{"n_layer": 15, "d_model": 256, "n_head": 4, "n_kv_head": 4, "head_dim": 64, "d_mlp": 1024, "vocab_size": 2048, "activation": "squared_relu", "norm": "rmsnorm", "norm_place": "pre", "norm_eps": 1e-06, "positions": "rope", "rope_base": 10000.0, "rope_fraction": 0.5, "qk_norm": true, "attn_scale": 0.2, "bias": "none", "tie_embeddings": false, "parallel_block": false, "extras": ["some layers without attention", "local attention windows", "shifted keys", "a norm on each head", "value residuals", "an embedding shortcut", "capped logits"], "init": "uniform", "init_std_qkv": 0.0426, "init_std_o": 0.0, "init_std_up": 0.0426, "init_std_down": 0.0, "optimizer": "muon_variant", "lr": 0.00278, "lr_mult_o": 2.0, "beta1": 0.93, "lr_head": 0.00865, "grad_clip": 1.0, "warmup_steps": 48, "schedule": "wsd", "decay_fraction": 1.0, "decay_shape": "sqrt", "final_lr_fraction": 0.0, "batch_tokens": [32768, 65536, 131072], "seq_len": 1536, "doc_mask": true, "train_tokens": 605800000, "steps": 8519, "dataset": "wikipedia_en"}
Each number is 128 + 32 x the weight over its row's rms, rounded and kept within 0 to 255. Layers, rows and columns count from 0. Numbers have three digits each. The size before them is the row's rms in percent of the matrix's.

# k: layer 11 attention key, 256x256, rms 0.106, rows 180-215, columns 128-191
# q: layer 11 attention query, 256x256, rms 0.103, rows 181-216, columns 128-191
# v: layer 11 attention value, 256x256, rms 0.117, rows 128-191, columns 128-191
# o: layer 11 attention output (transposed), 256x256, rms 0.231, rows 128-191, columns 128-191
k180 105:189121108051126171158126155102104173160155143122111131116135106183123117128093120201155104115059150076115120111083101140168094133105214080112129147081105115118162101092148104162131150162138086
q181 117:140146105076090127157192144177072129105132152140101100142064149118137095123148147115151145145118116067174112131117129116107146106107122148169103215144111115117178118158149109088096124059137156
k181 124:160174157145071164093120159159111123128171167140167063118115098146135139138152151157087171150152078136158151100164096124097148116149132144185090136112081126143156189141100111125130189130152189
q182 102:116076117181155162118098120164160171147132113142129064079120174142167109108111083107108143173120086163148146110143135109047129111084081143146142148090144164071190171162109093085139145164176106
k182 097:160069113100101100146132114172154102141092051117131102075168118147127156086136170117113172131177101171139128148164096132123209142105183136113119159169120155066126121136100056179120147142168090
q183 099:093170137147108120139179117113140194134130158112174083173104123065107069120116112143139074112176186203156124130134103143067156087062170111135080147162067104112101082148174139105153154101104141
k183 104:154081120193160127137128150115073150104093129067156170120119119116115096087119116066101168149186173149127141108143140192070116114103146125132083110202086106133123122135153125195128126107137099
q184 117:113116088155150126133089171095111123150088081155085098158108133151123076116173116116120143143172077137161151139119140118067137124158089192079103131132117128171124155120063158127127173102130101
k184 113:143185104088076145142100157106122113155155088167115107124108104124154152122130107132128107121129114154116223079076148190122148149171125142125115099073154187152105157082125130140059113149111170
q185 108:133161136132108156112175068137116170157122120119088122098120154138147092109079085113099136192149094097128149129143186123152169090142140102159168085153059175131174099194124116051209082084171200
k185 109:046101141130111101132122079171135128091104182178117132132080156133141126106121084097119128127158077056147093120133140109139164090158170144135137145104125154114116123111108164088134149098089149
q186 107:037132156120162131130112158155108148155116088122098087149115124106171138131195132170149089142118121045097104157061152113193058112116098151130086099139097137136125119104141153169084148094163126
k186 109:118135119151153087106094121116149079122161136150116153167091139123147115163130110146130160084144152099149104132094079102131162170060074121170082130123101098154126088101138127049101073153161214
q187 108:159158099114171158089134127142214121122144177146130142126138150119143149183063056139114096092107084107136136184109065080159145108159154090130101121155087131122153108047121164140101158114138072
k187 100:134125138136132125153150083076180197194135101129073076129035191136118157145145121151131126134201155127139117155114118158141132136145119073166075152158101106158161079114172113092105153144134093
q188 109:151092148116130132149184195104129131108155106070151108120108142087121137153140113150078104111126167129163091051118192137126115104111096192142079112165162121091144127111122066157084207080086167
k188 113:058145136138126190158161117132158111073137068150121113142158163128142131177109126139163136106162092100112158117114120140143137139107175057099117127108129086157147119148088100141067185149103194
q189 097:139138112082132177108153129076159120117139112120083115155119174136193149142114087189138163080147095102117112130090113116077106140096115201217140185114159166090168116114129138129142174088126096
k189 104:082165173112134187153123143116216104104156111142105115141089129145035169130128089134082135112117143144120120123105116195119072159131130128106140126136153138125142141117104090125162158137079099
q190 100:161129158092100084151092177061087109110156119091133133127206159126105191110046141153164109131110096194135192087127171131130102066139150163097107131071142119151122173104191122165096155152141114
k190 111:128109144163153133133070177096097103090164115153131131148154130149125120157112171097188060162108095126104140211108196123097170116162102103134121154138209133113067066158167137083110118132158166
q191 103:163101078129133097124065198093168149134106124124098132129127093127077167131138155174073086156080127110194169130118141120087126142157151164136113095134126132152119091165152083156150106169079101
k191 107:127124119123160127069117139145087125137143142190149129080122125135096108138144078135148119151143143133084096070137169125179142113104166167093069060164157145104109094109094120133159079089136124
v128 094:183165128173167129088110123105102143145171120134161180145109115153104138096083120125117108116128165105140145126095075155198107101105136175171136102104090177121184157116102128128167180124140140
o128 106:094127105108142124166165139141139166133071074161089111112124128158146114127141120141192062151095105124062094096096220133154105194178099038154134194127149153074121115135133188122147136137148183
v129 100:084140126077085132146213127125136168105109095179100144072086095123128134120137129153127103087131163121091120120096152112065159127119123131215126135112101161157120087116106138148121162160105125
o129 102:138175153145171114141168068122112104119119171145113136151149173108122182091082133154152167151188123144109135098144183158109078146140149084130183139091084148083119102138074108133178107133096155
v130 090:119119097132128043156117086127082124152173142123083192212105101148163141117075155144118108114120181162107150101150116169123150103151111108092091160117147154141119145127146141147166101091143084
o130 101:098103127109100126157111110102129151172132111055148189104102154145127115079172151105149207119135145102149121083153136132150103161128139098134133147104077152147092121150071143108099082163135067
v131 096:118136115081140104119174198134094127171097117185107114111158091088133108184058108056136117163122152080159160147135096116176225072158073056100143083169112096160166156184145138170144154088144062
o131 110:206133193187149097100124108153109117131142102138165149161178150102152111129088140131130143128153065155098155158095128140101108119152135226123105189098149077109086092150148168101105140135093123
v132 092:147106038099094146122095123146176116145132150128175118127117121145176148144141084156170072135096138095156155172098143088198155116139139138128141121137110155157109163186112075114119136091122182
o132 098:098145112104175078157086141149082141124104140142095125147115135121079131154127161092141135124117132131145120114139109083100091099148111144140127172110134051117138140115190118076122095194145175
v133 099:142152109162053161127135130142102084129150116120143156125099085176056120102101140141128129124052157107104104134138198087103142138181129059101075119103146120155103187107160103112167100069159194
o133 100:119122139140169131097096109168088128157116195139173184119090140094161138122105182164131073113179139083126107151137141094107143136160106185054093154160133154172184153151111144183111134168072157
v134 116:049179113116179136121121118153177114082123129151125141122183143126148095138125127169130166166142086160135125153143133162145081156041141148157138123093119189159158100140117238178111096106141145
o134 105:141083100143153110143096159110090118115141176154129091133116095123058153061165138117156151102106121097130165089161125159130124139108179102154115162136091167181098146118174109037094082128165045
v135 130:183151127087107146127120124083122078171141113088168118095061101118093149105146151113145127109124172099126123119051114169102181161162096172096077095147118117154153159104104109142180113113120158
o135 110:127174213111122155105114165165130104184129114182155106097139030094151134106137156153098168113145094168115108089122120150138078179153152113134176132093103157140087165118126182119117149122154147
v136 097:136128137117142184138131109143105116170155157140153151094141079140112150089108102099092143135173159141163164123149155134147194103173072145066060138161169152129114179089122072171133153142196110
o136 102:092070127079135146132167126089133139095103147126072115126151108101142114092132145162147142087082094085142079114111100160135061151132143116146096142147094132151104111180073116168169094135113148
v137 088:146133128115168085131167133093120138135171137189070142191174146132159127160151145132136150088129116147201157204179133144158143156101111204064079124139106153197135177118190080113159124144098101
o137 112:094089213094149161147111142155073039086153118147165128145109133135101171144202115175063097108122140129135118138102139161135094156167166157095105182155136134075217153084175147192092105116116157
v138 095:166141114079155127085192168118166145110138127122150204143162154107078188136127134124116103104141144127124137069115124086146040121105120144136152189152151228114178102099146132137135053100127113
o138 096:152091191084150124163131096170107110133114167126096098142093114150164141113114115136124169126160099164143127121132097172103119096090132156121100078155145127095197202139153132120138175141139065
v139 091:155093107149125103126094127112117090100110130151176058146171089125140190091176171139146133083144137121121147113171111139159170093127121083089162060147195130107105178128155112100136159173113133
o139 103:131117104105114096133096084123111147103154158173148179114136096139121167128085149139135080059107113195131173108134189126102097157135170166134143181111158110148121069122111179096176103192118182
v140 097:155110162211084173110099098175083141147127160139122140139093115097090131081138082097169101192102152123065118129151106142162151141133073149072113141124086139120110155136176162095104121131110091
o140 094:147149116119139136091110173114172119136122124076100122136168143141113084143100125122179133133155113167124147115159150067151131110114165130100156155126083105130124116206103114139087157181152135
v141 096:078148144152153167134140150141158100065136101161059112131197146124191177104105114171109119109122105169089094092179077144141175131152157127082102099091128136143102140129125132185144127123150130
o141 100:180134147152131038122161100130024174133126161143120172136088073114165114095106105081163142122145141139112132108049164096127104126116136174131080110152122193202157087139126092121091115055130140
v142 099:170096173130113137135139143096069074136102147062136149121139095107084150119105127136208104117170149141146131097181153162155104189129109144101118093142089162167118161092132096130101050123075114
o142 097:094127043124102078085113103099087129144102168192158096170183120129130128100117160105080135098094157159143120137127151116131166119225146174056134152106143121111080152156076185168163117098151146
v143 095:135136181126148129120104134066097101159149167161171161122099097132124122148104125088132078175133133079115144091110133129104172127133099105138115178092119089166129181161147048139107128081122110
o143 106:107182181188035124092119120146173076128222161096090136137190175105125103191113139121165108109105130184126104082078130125141120129068188117163129101084127115179185169070151083154143077147132095
v144 100:110154158112155138120105164153106121114130078114097171129127086080126063138067138109130131200178112116165121081068118130089156156117146088175117130133160167167205127106156113147203174099127077
o144 098:138104131171139127047117134171077145151046127172131153142134172193118112150136137157085151107143141091116138085099175138137146134093181124131173115125166172178049171067161111173104135130157107
v145 093:074177112155110158141118103149157118141092103108108146144152116167097140173118108069127149118119111065077074174160150107202133091137085150099194162141157128114122103107123098098091084138153105
o145 097:194098069178140128147071117158122113168107172172088143152118175092182096174113108111136125154098105088128086122129109143169144186112169113075095142096049081172073141122142119111200135131180174
v146 094:115100130129056104118092111081146100100147088073143119132141162162067175122154168100110067095107136089155129156195136172107196098134143149093123107189093130104073078122129129133146169148142107
o146 099:115074100068126155163121146135186139077107137097140055094142116158112144075116110127146131097154170180115124130069150141132103141105113172105154143072164100145142128180124127179128117121086141
v147 094:104215095136052119172149086119093167112084121072097139102150119065135144091188128145123139138167082115088123082077145147123103103167133126106118130145092133194138147176115126163170113113057084
o147 108:085103156125168124114153156083099178120109112113077169129122092104114186157147117107117139071061103107082186178126153122099131128092166135120119174064188135170153094057104150140066170100144109
v148 097:164146082067088132127126179098150113131187112089143114133110100095151131130117133106139095212138086126146155181169109097100154104124177138103120105080136154190112132119109125169134109119120112
o148 101:138130178095163130084162174080158191096100107037144123148165140143172154116116117093093181065159164115110072150080121122116128092121135108183134121118139110149083127125099094102113209181147117
v149 094:100163175122162139096113108093117155092085084144142120174174157110131093186124118058152142156146143123150105124128062118107130170134124050092100116189119084124113155143104098106084201097123085
o149 106:146129123122180135113108120170178105114171146141135094095109125143195187122099142114113183161151067095143138115079139087150181102131144159128140128111157190135106171120144156121109139214130162
v150 095:154099112140046137170190083100123086144105170108131128121122087167109099118155130144124076117112127128111155170119111172117189143202070106112134128141096103183146121132161119092165164118124165
o150 113:135177131106154095123083135178146088134186103192159085047133151114068106129095110123143161084124166096099160134156160143102093071109138179156093084153145109157130128146149112159065195092101126
v151 089:133198105057085089113125082118130154086126156102130141119105142188063161160148133097121111109148134151050130087134180138088129081135117161140118125108132194120182127161110145095121128145053126
o151 100:164085103115120123046154121135168071179213131105098120150154119086089165118155220140104152094125043155115142098120139117105122122081149123110144130129200133173185160139115158098132134141142158
v152 098:126087140157182128155147162082120151110125127135141112102150130139123130107128111097096139089154139140158187089138106137165140132095157128197091116170129108069147110135123112168130055101148157
o152 112:074178086151126095108214102128109143179167225069146125097156150072172119115151084164189169064151103126141144100096133138070123155091107131107166129110112197133129125135153120163152154134122096
v153 094:110106075149185105149144117149173142202147162152127111093115113097159124084103125107168126130123110151152142121145107108184120137133149073193126040190152108085149096212075084112091141142152126
o153 107:158159158134086153113151124113121102102162120111133146142081146136112106160072068097110170122141094120131158127129115113130139122116080164095093139173134067072167073134183120072125141160127107
v154 090:084168146105146156125109105171120139154124206153163105104118146097104070075150082112154147130127139104102087142141147145195207164203173072171119176124126096083161120108116203070161088110182140
o154 095:146097099131129131141123141118132117143144137106120105133126075169116107150066161172096067129105107109209087146189096164100132174138045129088165059101094157088172086141142080154109085153175137
v155 094:101070116128078121139070191117111131105150132111135229173112114161160120119079203098164182218151088162111189127144128134120084145119121156170130162149143132120098144110145140091187114138221069
o155 102:166113126093070120131173137125128091199157146033155116132174182155080093151148193138109091119131096098131146129124096154129163123148145131082113122163120120142119164084115135171116151145251041
v156 103:111124124091088153176161133156150110110159107096112180158110116172093160046114108149198081099144149123150201102070128135108163100119116101035111150167095112175129093163105131089113086138139097
o156 098:095163114115065117131110110095147201144096110101132157115197113138077201136189161123169129115050129161161108155135091127175114180081086162161182089123116100090121134138133134194160132164149153
v157 140:125133155088179146116127150127137132092141133136134159143135082124141085169153111118121234181126145174087154155152109124117126071073104144175111120087125139122151087119117176154076134166175101
o157 111:122156083121109147136172127146160152156103103129094099094147161127144162080096142090184166081115052127150117116150116088098165106052157130140125144113158178119160173139146107175187149154158137
v158 104:186145173165077104156131154129087120144094097074172144087109132125122160170109122137157105106111112123149060137118180170084203105136142104164051161116104124177104161117104040178132135160131096
o158 105:149139137123097114116121145068110185167187121090081145159168067175211100118114093124103171117161184134141162135100140185089135128071097120125156166140219142149109119075147117174163167131114129
v159 102:136092067183107102160113129139091109143181145104116179074129077135108120122194131160131134107120197106112124173165118127121127061193135154081101090107182139113136148175169141172134134159064140
o159 113:133122154111110130131098136104080102140099107110096126129121162156112101115115161152102103146118123093103112102169071161047141129123138176071113128097097124181109162082159131143075101134114115
v160 099:133171092088146109157172077164130081079064132170123142108113142157142170103116100136187150059119128132080118155157095120133104122116094087125150106180039120131110125099104159079111132137090195
o160 114:133180129158123122070161134118162135151089145201204056146125115099164124083109146128088054068147123161155143115071162115152113094144096202109155124089111120130151067162155139121166168145115209
v161 095:089132149121150144169072096126132075135084141136106092117156107089166139113062158134137206138093098108157219126105121097110108112080120099067139116146116162115082124107093164142108135158175066
o161 118:130099130089168077142065110133109146136206107066109126165142137140106088134160133140142127120145206148152115189113124144158169147158127206078106148141055151128100171103156157103096099086190182
v162 095:146083119142102129144109107169160083186135110086145073071140109185132175102062119134120123179113117111081037131131099163116135095189116082148123156147116104123109137126136139147137159101120144
o162 111:070132038085101131167147076167109135154055110091083064168139148166139135072152164117182117134121186102133134217167093077122137122117096111092141128101064137098103162146146157044124083141149123
v163 093:149137121106152128119157139142054112118116171127080159084139171101148124120130184114110134111148128094167170113133121161101084097099085121172156123150087120146112125113045120140151176157130125
o163 102:113120168102104173125092129118129089163086145118178109122161100150124108140118103120158151142154203074068141170143121126124168140049179104176172182085209175126183131148082136160158154177104143
v164 092:125128088107134092113091092135057119093149145104142169136142145094139163137133124160110119129101112102105154167140212160129081109152141121123080132074125147100181134138090189049093168079189172
o164 104:090104137128171158135112065147118095177137087089086149157167090107154149155151218100166123142094132113116131123132081115168085099098158143117176155113108176148068114145068132152141070166116108
v165 087:093063121088190128075117123105114142068059145162157117153151153142096093101163113146117144114125111216124141077163141179079132120117158169137183103168092138110166159093143156123056163070156149
o165 102:124194091140134141075141164069121116123094134112086128087061143094177123119096151101118143117106126136113154105126143160114166094097158100108132147122120184146167131085161133165151097168028209
v166 103:087154141125157120095136118146128114132138089152153147113115112048184122133144143162132114148168103139096136117135130133127121169100181155109109124133116128175143096084106081134117129179147115
o166 105:123109143211112119076138199107104184130070148183139130148156122108098074107155118126114157152126171124136120151127106072125137107123135100164197131110183071163088173076104109160111150092113113
v167 092:176199199119095115149184137141110131115133095144074110127151131149128130156063108104136079103160110133101143092162087139129135095103144132167136087145113138181145142122122094091146176201095094
o167 097:180074108177092108126171172132127156151101084171132136100160146101091082100106107148146106200165093120184152135120129139129136128074124124145077110089136091132136106193130128132090148094100202
v168 101:189156102099100125156166133165146116166137140131140191088093177114130102133094138120095085136093141171135059180082167085105175133192086102171114117142120105127107174053079134125156132073115139
o168 100:095088086115175143122107053150071149139144087080108099115170120171155119129138139103100074102132141137159151082124096137125137137128102165112155155115101036117169145096137154110112067168120151
v169 086:158153113197078086115069057138173131127097173131100143120129116156139109150169110140157109102094142132090046157106194102154133124150096155142165116088176120168078129121064092131128069124110106
o169 107:112112066109155112104165095111121158098078127101102113148161130119099161128168184142144166148096205114114168155048083116060165097124167133135178121104093182141136120054126128172150107136152160
v170 112:162075107118097140131098117137139097156111141117112163171133160123109109113151178105182115158101102109159095177137112109169151186122131090061054135076137117143112141140154072087101098209201131
o170 116:161103067080101081145119126098126147094178100120133152118105130113191121118146080142182165139124129137121147152097135151104068116092165106076126121164114137123121117086104126165094114153129112
v171 084:131111119139139145113148141132117082173114125155108181182167126087111040139121112165108138170102137120117080153100143134110163151157097081138061112154103085197142148175129114183068116108106147
o171 098:118088153119139070166118183096097133136131118165184102131153178112134154127085126123144115077180141110068114118146072103141135111178168150124098141084146088135129139136123172111113102174084141
v172 110:155111123162103098121060144123131048174154135113116115132159158088099186145158146156138088159112135108108142158132081143161164146158099131092061128086134114109111191104114092116161061118179131
o172 108:209112080156108101096096117099196084133074116131123093159175124113127115123092121126116111130180143133158137122145116088106146096176110163126126137082102136100054126116100124114100095129070125
v173 105:185118137162111164122103144153157060158125120082180095198158132164134115124114138097146070172118100110182115130122153116118144134117076146094112146135079141156080100155081076154174083108094103
o173 104:087095082082092139133137179055143158083128114102126196075115177072110152135100097154138171108109174181130109193133126175092159131126165101134130157110120138164154161173152147123138139155101114
v174 093:126106131156128146140140134100154091131160124123110183117177095093132134108153064165143130147114118146174156128143145080090112115107110142121094096139115126145140153096161121097094126154098125
o174 102:136142148105149092113150164103158085091146138074151144117109133121089162166122162116116141121155180149135117059136100128116155135120138161136076113132147145199176146159111109216136145144113097
v175 093:126103077074140082130134112156155138134140105204139123121137099110136111175090127093143150099157147087116127092167129109103112159135146214145160083109197106131121065165138182172157126121142128
o175 100:155153152152152140120160147150122117143119111091151117141082113134180099067121104100121142140159096153171123115120157132179156165115149119139176130153132152115212137171160104080099133129211113
v176 121:160088130141088168162086118136118103222155143086114113130092107138088134132130155117119101160132114067116081171098150086167147145149119120094086124133103089094109132121112087101127076121166145
o176 116:194102081187164119186117107153107120151148164123124137126156171101134141122091122058132159081124116117183135104148118125149155094113126129086132167133077200102130123171164137156210154174163140
v177 093:141168133160066138105110101163129127109107149138146068130155176134091105096148071122194103096126109149151092150131127128100180096165121158149089142169122172100051116111173144123166154061069151
o177 099:111110138194200102139119158133158120114100174180149170100139126139059158157139138123117139136112171158134100132124106102177161126118146189101128014121141125126193082104126105082140123129070141
v178 090:139125145123146064087129151129157107152151124093126131112121076124160147166155144083155138104158138128123181146148172129133146059120131142090168162171144113137173121098104086096169135091028153
o178 107:110126145098061128098136136122167155192119105133128140088123112097188095075124111142103136142154155072147138026098150097113076169150165082160143123093115143194122087177196064145178154143162154
v179 091:070153142182168133181083112126110099170095109166123138130115087112177130197107167133144112140208112165164127128080088090140133088147133116100117153126189165090137119158171140100099164150112146
o179 101:135118130113145083141087161183141104147162115120119134107133169156131189054120141120110124150081106131128107039192148108146102188112153170101093128058060097155153132117079130139154089132122109
v180 097:122160097117145149112093181143110144139140140059125120089142133160098201087129111104142153111137153085149135165085127173160106136171093139145136154166159172199132138160150129136164125134108090
o180 105:124112131125103112207165162124135162089198100107122155054162120093128162091152094159074098054084108126148167131118149102118135141042160099163094142164178198166126090184173127124134111044084137
v181 104:174121125115091118097134094154091130146078160105131078140131150151143133176064095131131058127122158089070091049129129064173101136180149125146072117137097188065169144103099168047131112120112104
o181 109:130144112103162081083174125115210131158084130116106122123099151129162169102100103143128142111148119128167124151160060129111169130103090178113153188121033123104137104150113142084077106148113162
v182 101:145115123069114102155122127161113090157142119081102136147100148140154092139182093130127109162127156141133147175105130138114075120157179159156131123125178114138156165106100165115123129111085110
o182 100:148076129184181172163125144111050115118147136169154141150192129145138142104076108119116155142066107084137122101147107156196142148154170189056125115145081139097170154100182126137141167160144126
v183 103:113100163050149172124105171084108100103148138106125126138109120102132156127141100170150137198144167085192121101180112128077156157122149132140104165110120112098127125121182106069128043055098160
o183 111:125132067155127150055136124099155153156124140147156158066123153161114155106109122105120093063121119102141170124152129117125097139110094106165131159135045182124160110143085193146142138150109116
v184 102:126145101142103167138098080149140159119103087143135098130083156131063144185086167155135137182129130095077143140153165147155152126116107167130177088167116118086172167131146167105113072114109147
o184 106:094170130130133129160153153137137168112131099132134101138144106115175050117110119137138117080135130123168116125107100098129113149119098079181114097120078145110120150111121132114142128112135183
v185 096:146135178136082164131090110093144146122135122128154172134096171147158151185179158136109142078176126181158167130159117102137110181082142130119122161133141153114161140113098098115141208165112131
o185 096:155092092090156171123156125153185150171163128120151129133164082085085123095082140164149120087114073135137122126170104113150080107103104104116120130153127126119107147177147121112121123110107114
v186 089:169139120112098078110140061147098171119144146117124125174088136075101204067085124136112066090131101141169123119171105136091128120135048095140077140124113161068143101152135090091110163136074163
o186 099:182138129140112172132191130116195134127139133110160099076168126100185134149124102105134159154152144130107102153154170110095168168097172151174138167162126152132089178146115163143128115087130112
v187 090:116124102101078151103123085113106087157140165150093084086133125142039145122167178173101163053115095129104113117129158166084104154119161165099114081164080126070153147089108100103137063166108172
o187 102:098107125125168126115095110168163151108097082116131145161122136131128127138141160088134161104135167149162112177144111076107107125218148107109093151189146161125104129179123148159115098121132153
v188 092:137138116091091111115166120102090211174140152095189120098128102102129118127102124063130145182093162083118075119127088072144141092150151114174119102091156096161138163161170094115154172101150137
o188 112:136124104195087149081166120158146124147095106169105118139123107146139136115152146122151088156114103086156161090141163090166157170082139068182151145166125130110125119178121138142170083138127107
v189 103:178097137169066101066139164156116150189144146139152135139138172104090110142118094069148116170122140088119081186135091134188124114135083136066135151102122066044120120139169130188120133195063143
o189 104:109135112146114123105194143120127149101137139131142086137163134093086087133109076096143104194117089129171163125174128113130143093130152110142149115126152111162100107179140101116154162091178132
v190 096:194158135136120152136151143111094130135170086071066110109090100112100071108126148075116165158098076125125123219130110089082135182057215160113114122138087111132114105168101105077151145161116077
o190 108:075161166100120141133134141153082098098105066077152159151099165184175133187154139148195165122178140125136168098150129117126108129105145096167122108113156147070157170129143080150193156130120099
v191 095:131136161153100103099124190109087071194112099122154092175146081140113133064140118068179128169125133163131076141146102121125095182110112087126128146148151113080134082184142100119133123142115100
o191 100:127074108170135145049126187083185132148122089131130128126037149199131098168125100166108137149126067122146154074117084080205130135146139107137159153114134117095136117121078124168162126140106086
q192 054:149151121098140133142088146164155172109108120151116112105110081111107120098137111099151142137060137140148124176100119142194138162090105115128123112108155087163125118148182076089161111100176117
k192 068:103121160136134129154127158136108116190174112151099124127157128175139092137142131116088165023124116177018150137120161118148167114095111152137104066137121124069194115125107138106111156161139183
q193 064:130103097097159110138092078133114173083194132173141122088074160148203165117181165117121181155108125088129149108123110168103153087134120093200133066137059134104094122115133142149093061113114166
k193 069:180092097163108158133093116162150161148169157136158196150136156116121179104107125138101109109138168068130150117169128110147117137076135080163160148136183076146159126098101095164117179142123130
q194 063:100119107079110127189075130092146107124098185106109099123062103108117113114160150142197049092123144171103096143109130178164145137120154199122087064151118162105117152165157123054087167153108084
k194 061:173132136098116100113141139141128138122123163126154095098097189114113165110153203173064088198146137145149114098151092132127053161158126106156074099124096111149165146146177181153128111146076172
q195 067:099088125134153167076118123114129125061121125140143113088102113115167095107107068120142155102102146155130132128121132180118145122174133070132123092154137159107147166137181125077062120113106179
k195 078:155098143166150157194146067199165159106131118094150173120104151153083144159098198113106145199176143158178148097157114098128103140068160188145133079134108109168214096138126175151110126129109131
q196 077:130154141169135129123167086107122102137168187136128119133156139188117182157180071161135124163119118123130163165105131123108167126144141111134101176172157112122139138095126139090180125161150134
k196 087:118163131166162114118123173078098116125133102124139084118154103113166154093125094138157093086090127140088135156125117140143144148128130102063089126096116145106094162104111131125133072115086129
q197 068:106150099145117139160187164137088115146157117174105132186160157154137154219167153097174114105109168144141129101068159112133101078127126137114132179158157096205107163169125093133136115160107163
k197 064:134127110100127112203158073147158098165128158093162104173127175101151172134126135108140166216141169133110144115145171128125133120106160167134081168075098105222116107134104138132139122117137165
q198 085:141163116120129179117100159133132106110160106143072142088204136138156136097125101091128107143083127089154157143083111141123130072137133116115107189128108106098200085155115083122182160143139146
k198 088:114166191173156136086169135126103162105169097179084080131178121159133144126117090114127075083129094155122111150124117082137167135164127170126142155130155136049164167146083143143119082139094112
q199 085:113144133078128128161197128170063115126148120103101168106140100154147135110166162186149128103063128105115094147085153129123091124178145151142135147160144022146128126113162104131167125155148149
k199 071:126121189135110103069151119153111089130114142141101144143097130118126159123093133197092146118114095163127112147080148143146137156115175166167113124141098151107196119164114106134128118093122149
q200 084:146149097089071118117166208177138126151141100100082143110140094171119159099096126089135155147132142077142149165081164126121095098107127120135133193114132129108148075155110111112176143158171189
k200 100:090175103117132143147091115149030114113130209125140128135119171166119141116150155068117217134132152144124132139117131149149159163084130148068148099097134105151162138112148097098095125176100151
q201 097:145106096120082116147126090111050104166113190091076091125134150113085155123166118080183121147155131174145130114055112153135118162126181088089168166103126075176097185070129115112123087140135131
k201 094:171131074141138083137069055119105117096120191133198031140122154174107097121143151144181111158098115178142059151156064160130127099126192149100162135154144220175081081120168107109078165140105124
q202 096:152170086118140080155152124063127081127134157097234146133101062148121154144205128093115120125141123138046133123154134077119162141108149135142126044094142092138152178114198152102117148121134156
k202 100:136151064105135145170127078078143111173176147136116128211119140136122094105074164096094135063124150105128172098068147092174104203123084115133104152161119106142134202142123127079150122175134128
q203 107:151095110140127120161104176111147134098153158098205116117120185147145137053085169116105118111122131160122112167166160112116159063141148142123102081129132098120142169139124142125138168124086081
k203 099:134139155120151114152080190135096116138093127142205068165119119109169165135110151130110124102120134129209090134164136110108113146166122099157110103130162181135145125155140127106172117171092142
q204 098:140118137129069148094132110121149117132134170107062183095175131127151140113120076106156097162094144105158109129125152090038184118162104151131079158133115153157167110130127097179103130112146127
k204 107:129119106115137165124155180128098102118118165138150043074117163119156126116135134080113145103189050098120077157110173113128162181129151186161109121129143075140143155139173166118119148129137158
q205 107:134106093101179188135100159148111110104164139134165094128098121084131164065113150154056108076135116160106119143185134128145108109118123173143185122141123132109153148155122140103147135143129150
k205 104:103085057143130128152120109147171111179109100160079115103154122056222136137061083124111101079098161119107160114163128107094092082167179118118062169195149145148070109124175179144158135194158074
q206 094:102098146157133114090134131104139115158151120106110178117154079104128151144173141140152149089152116108136130137089146123136098146096097119023123143073123141178151115140175166117112084179129122
k206 105:129133162115173169120162059095120122110160136147138035135110168155126123126135152185122133167142158175134133111104127092172126123108126144037160175117130148105086107088158069157099191094175133
q207 112:088105199148168089108144128111128118158077163118097160183175156154091096159111112068211096124147162029151151112118131159068096188117168148096111117109085124154101117111099117096164068077168125
k207 107:079128137165153169100226194180099163143125124106103116108090115163159102098162108137151151103094141147174116150138129129148094169179088159069142144136102070107171091170126115166109120121181178
q208 062:176121159125167102146148115207124170094146102116182155109079123080093110139158125132127115137156136172135100114129075071169097096135127146116148114115143092173117090127103128141116138151128174
k208 064:149055148107052141038061133158096209146129155155148135198152165120116085164126072185098080101151158106188131092121122122120153132109128134119151099137132116086198189082106184137180159116099098
q209 059:094115143200143099107155153114140121184100057136099157153160156108126147162131129182114138165148094137133107110079152145050174133094093078073114144117174094049133120105113109128196129104166121
k209 065:131109071142162110126128092127118135108127155153086082104136133137093114094118124158158064119155134093124064152132128091184175161138137096132126103143110072107091107045137144115111189115100135
q210 068:150096117094166113118138142132091173098151188157151116109031136160099098103094157133191157098135122081150146090208095133132121119116120099167149074068169138143154128195133131146129109092113196
k210 071:103138164122088116153123104164189115121127141103106152166098118144146129146120153118085167136130090140127183114155124129119091044129156167144100090125144113161125140139143105181099164128072218
q211 070:129082115065142130093072108134120126103159110096146156109090119099138107116104181137101176070108148110141129133169121180163152129091137085171135136090107132093198105173080143149105108089166122
k211 065:142105145108090136105151155174118126132098138143121150128071165146158159136097180133098137130117170167093134134092125108129092149113124149133126112097107125192119096152128116147119141126129146
q212 080:170125137161071097135162144118151165179129125113137126163139137119125169139144059085182126119140163129114128163069104096197084076133146125096188089129156081195108136127110097067123103093106176
k212 066:117159108094111089106154083134083133128136147161181158197096162143143128106092149088180135167148154102146092092127149120226175134183133140086146132131189121100129098166194095151124150156060140
q213 090:131068162145147130117115134113134155097124147100185101139070104106104063091118124147107174098152090170106098099216157095143127163157118144138100083114096168149131122120139162174082093109127102
k213 081:168130091142116131164115120184153096127091147105191133129062161121127166127083208156104187147127193142145098102130128140120113140071103129128148085142124087194108084114222099174113187123123137
q214 073:112135097082074116195149145105096107112170147138137081171147106142135131149071100147148173131137140167120090093126187128092132060173139171171125166169128127145167118173164067148200077122154138
k214 073:092133143063136096112138136144132114145127158161123109144149157127113140119090159100148111118143129135121165092065168133119111086189155199132132072112132104165197153129132171164182132112103185
q215 097:128126086181160075163176095139108124119086173088203136206079147126122129135180110061152173157213103140101129074159184092067140173127139129079118107130175156129083145083142160147127086155129161
k215 084:165151176077132121162126133090193071165139109096174117156069127080093168147151208135083175090116124131147144104118134094105082133115093152103103150128111138219126116147094138153124138082118136
q216 101:144136145108115080156106144144081050106106176100218125199072163132118183173129195109168170115227131184106127069106116103102142127123182136110145128139179151169130141129108135116138112121163164